Part of a small language model's weights.
Size: 12 layers, MLP 384 GELU, vocabulary 8192.
Each number is 128 + 32 x the weight over its row's rms, rounded and kept within 0 to 255. Layers, rows and columns count from 0. Numbers have three digits each. The size before them is the row's rms in percent of the matrix's.

# layer 2 MLP down, 96x384, rms 0.0954, rows 0-95, columns 352-383
110:104153140053118092130134127039097134144071142062121110121102162096112129146103145047119131153088
096:106130070142100142137179187143074156110131144115123092162128132095136011133115140172112112094104
099:111097162145149155088082146100156156093143127099182115091149139141170092078116125135134129213086
102:082109127150131088122117137195141096195120115115151110172103109151064134123134146164092150157126
099:109056120096159141103136103107094081061161142124110186139091144155098148110158142217120173095109
097:110123145109143129069095099157136124144120139131082103081126150115085097169126123139127106108082
096:122151133121111111149120147115145126164106158132158142118124115095144152103140098173115105125138
103:126164190078130137134144131135159139094082132145224142111102240129119130111148086125097167145127
096:136152124094105100143115162065081116160133124176129112135094127070079122109102141166066140091117
096:133135082163102142088187138148132142102116093172123100136144099096133159119084097128134095140155
096:098113048123113128101171163130132132149092147152190115084119132110071147114148139166117131133166
103:137167107063128125092170142128124111199172131101100158091136175142154133110166128143148115140147
096:123130095133155176130114158144085080110132128140178174134140136177147140152122121109192126164119
103:122167127132159113176140156115143162075100117145156167142071050091089150085172153136122133132115
100:090130101104139145187163113073105129089124137188103155139166096129138141153091143129122129115082
104:133126146186117125171178117142149165053148140107206136144119073101159108103147175137130099063145
100:114156138097125093179152146133135162117091136074137097120169078131127184109102181160164143067162
100:111110098119122122124162114125136113125092114156130123126088153109129142154138137148091150176169
103:084178130137169159080104117161122143141162126143119133128139034094108095102161073174142138179158
104:148113134132122127128109119144135119201069138159024194147120104113158133165052147206064112129088
106:115101159117136110159135142115166155128122121133129107146111032042169105118190116132047177136149
100:092133121156139126105135108099100101196078143123145151071095074095095096146147075148149140110163
097:129181101048106093094062103123122112126085101148085069136108165118089178084066116120132090076146
095:104124129109129130186127143145114124136155137096102111163111082123126184124061155157117098135171
109:116131043075141173122163110122144060080197143175131087199110169172118185116165161168120126119123
096:088156154143114088211112240151105148114088112207108144113119157077091145145095151117125122165126
101:153113089182136108147141067142133060128127161142152061129131133131122162159172124182157112128117
101:109139125123111129092191125143075154108106168173159134186096099127097112096141119120097131139140
105:126103179122111130168212106158171105160135155160092130107119188123160075123150144115187102111133
103:172167128149163130083091158092166151108110111142180162153129119120134092131118073158152093139164
096:122124170129136098124085112152120117110112152106098101161153155179146149177091125143079126048120
102:107095111163113096074130108124111092164125157200077085156102134152113165175085099112184159112164
099:084150127071115127124145177112117137125122128178122052167113169120164177104075201097157088133129
098:110080117134110060159160117142135115162135119189089107139107133098076128098098163179102132177134
099:142123129097134107081086087097116190094107157082069180088122129159099151148105129129152109159100
106:115093198127121111085123074184140112106095109065124144169139141115152102177061136119174061184128
092:141062162084136179151145061126148096088161113080117133132136139111176166104143157142160123117151
102:126113050180141156087112134171116078120119130087150121119108121171109158132136125147172133177163
110:125158125139132137114193062057101132137157126088140145148119138172114134113089137149083123176128
097:119136103133134057163131104115065136127105118204124117157093101087140157113156150066077174132086
092:142101214111108073087094119145123137061174155182061100160103136182107117052126210103097192135127
104:077167125118056132127079140130121153153115106101171078085144166164100173137110130103125108177185
096:127159120072135144133122118067107130202101147150117021120145170227121140117168103137106152082094
096:092102148080123110137121120161087090134087126187118163212145146165147148186123121088091161154112
100:123109128179142145130093150154104121124123133112097181145142081103134210150122116139091123115115
102:143111138167113122084180109104109109121134136200182064105078068118082106163124103173131104147148
098:106132109088142132121122081111071140140086115082126040150120119165152141157096178128055137131116
098:144060075117124102216086177135109101121103114163179171163087094104117068159135121157101084130115
102:164144160135120094107164112111132158108111124103144088134165205136144217189172163108161134087103
100:147085126101112112082127031132144105155119130176130100100128126123119144116123088060151133156103
096:143123110168148152143179088111160145162134132090101128121120125115083045150163163119063117181091
092:133159106066150140188135145095152143117141130138129135140176133129070184039137122160162112134205
097:097150151075125106112116098172150157154183106027089135197128145164148068136133150138099121142120
105:149072163151110129176113155116131102089118132114101149118087145076115107079150190158111133120149
103:109095112179132132171114157072114140151087134087147110106090082113082136192113147147082106156109
099:099132151169126181120199102139129131162167118153104151172108155114130148158147074108142155138078
093:126121146129147117118159172099113114110075116192208139162157146090098114063124154132196151119206
107:136139161194126087108128160123151137135128157104092096110075124117093087115115116088105151134072
104:116135109190138150115109123131104086172145132147118145223165147119189138116098135147152164137139
097:096088172136105130145214129163081128152120124062111089012097075170158143175166119088055106164160
100:146157126139142157155165117078099141155123110144117193074107121149184122132129138095123140109095
095:154108139098139174124117093123111177047125129106175110122119129110120132124115196112083094124132
104:117124117141119087096133131086128121096082128136168068157139111135170103150161113142156104084155
103:113108144089126142125166075152122088084082132082181143139145155127112132083112131097134152171170
094:095105137125170143121047093170108084104145164157135139135170132145164094090131103114105156177121
109:130149089095122111130082086097135116214139127163158148125132136085124157126120082104151106123077
099:108101138140160168111164110081125214135144136113145122107141229079064143174132179116090126166129
105:134170110104151118222116128158115095133121120090090091072139113121118115092125143167140137128145
103:115135134141118130104114150163179128083151110113114185089155018098136049171137188138124115134097
103:114145082117142078158172152123098156115121082148140121124089141118090116114029154124144142089202
096:101084174110120146133120151188167093134160144099197106164153152121152121130128075098158131154161
100:135119098094149128101107094138166156153122156121156110185114180167173136101132145094128130115152
092:121138076111148137099105146151138103135106107215200152143131043088133135167161092183115089124115
093:139153159159110164146156171157144096043142136147074143140146141182154129143095148159182113106095
097:135117144110147138067158124145089149129197160120143116143138096143126157105165095075124088137096
098:076143064167147130208095154164108108180140143110140073082144184169092147133133129106053161167173
102:129133160078112139169170181080112127087139112151103164100084098118108129115079148144115150132111
103:102074148126129104130112186045142106114179098108155116091116117150084189113102181176093101152086
094:108176140184128101111144089175099134146137093181132113157101116153112104071148126172148140111153
104:111142089154130149177060121133137127134116128154125100136137183124113087138150132131150158128163
105:095078151139120132129124110112123143092152129086153109118125087103096152148163106108179095168152
109:124090095145099131067148145093089093091087076130160089141112134117115069124161093123151099157153
108:157158151144181184119148103163117107101121158126071120132137149140136109159121137128150148104075
104:121048118171115136178078074172099129072124147124120078121150180102138126197176131133093130119126
093:156053132130152153119096149121124151104131164114154180129157098105132060142151118120129113084082
096:098090125141114126163157152168110072146150097108167120156163076150133117066160168130152176115105
106:130126134097167122127053105208120068104138146123028105136144173091141172177073144075119142156121
093:149085097121124142076087126108160093104167152105147115107119068075114156124105054174144080163140
097:101161046056124136140098196130058137120081149124157077144182181154081125083139149122117171113135
105:082123180139083202167143169137102138151111103172102114119125097203156069126146072140082134112107
097:114116152093116118148114091120113160108066099031043154103103150139137133166151190141154122115148
097:137121151119133159156130109153120160118162116139138145137160191098114099117140159124153111085170
098:088174127154141151172133080174123089117113170149076131142110168102177059061047183111163168140131
095:081091156095120134155098153178140128105145160122101176132182124177138170117136149109155154097059
104:112070181144118092084132107141091165130073102051153139172086103132126118167116111165156164125140
093:159103136094149108101127098120115108163069104123145072103150173135110130115127100092118136106094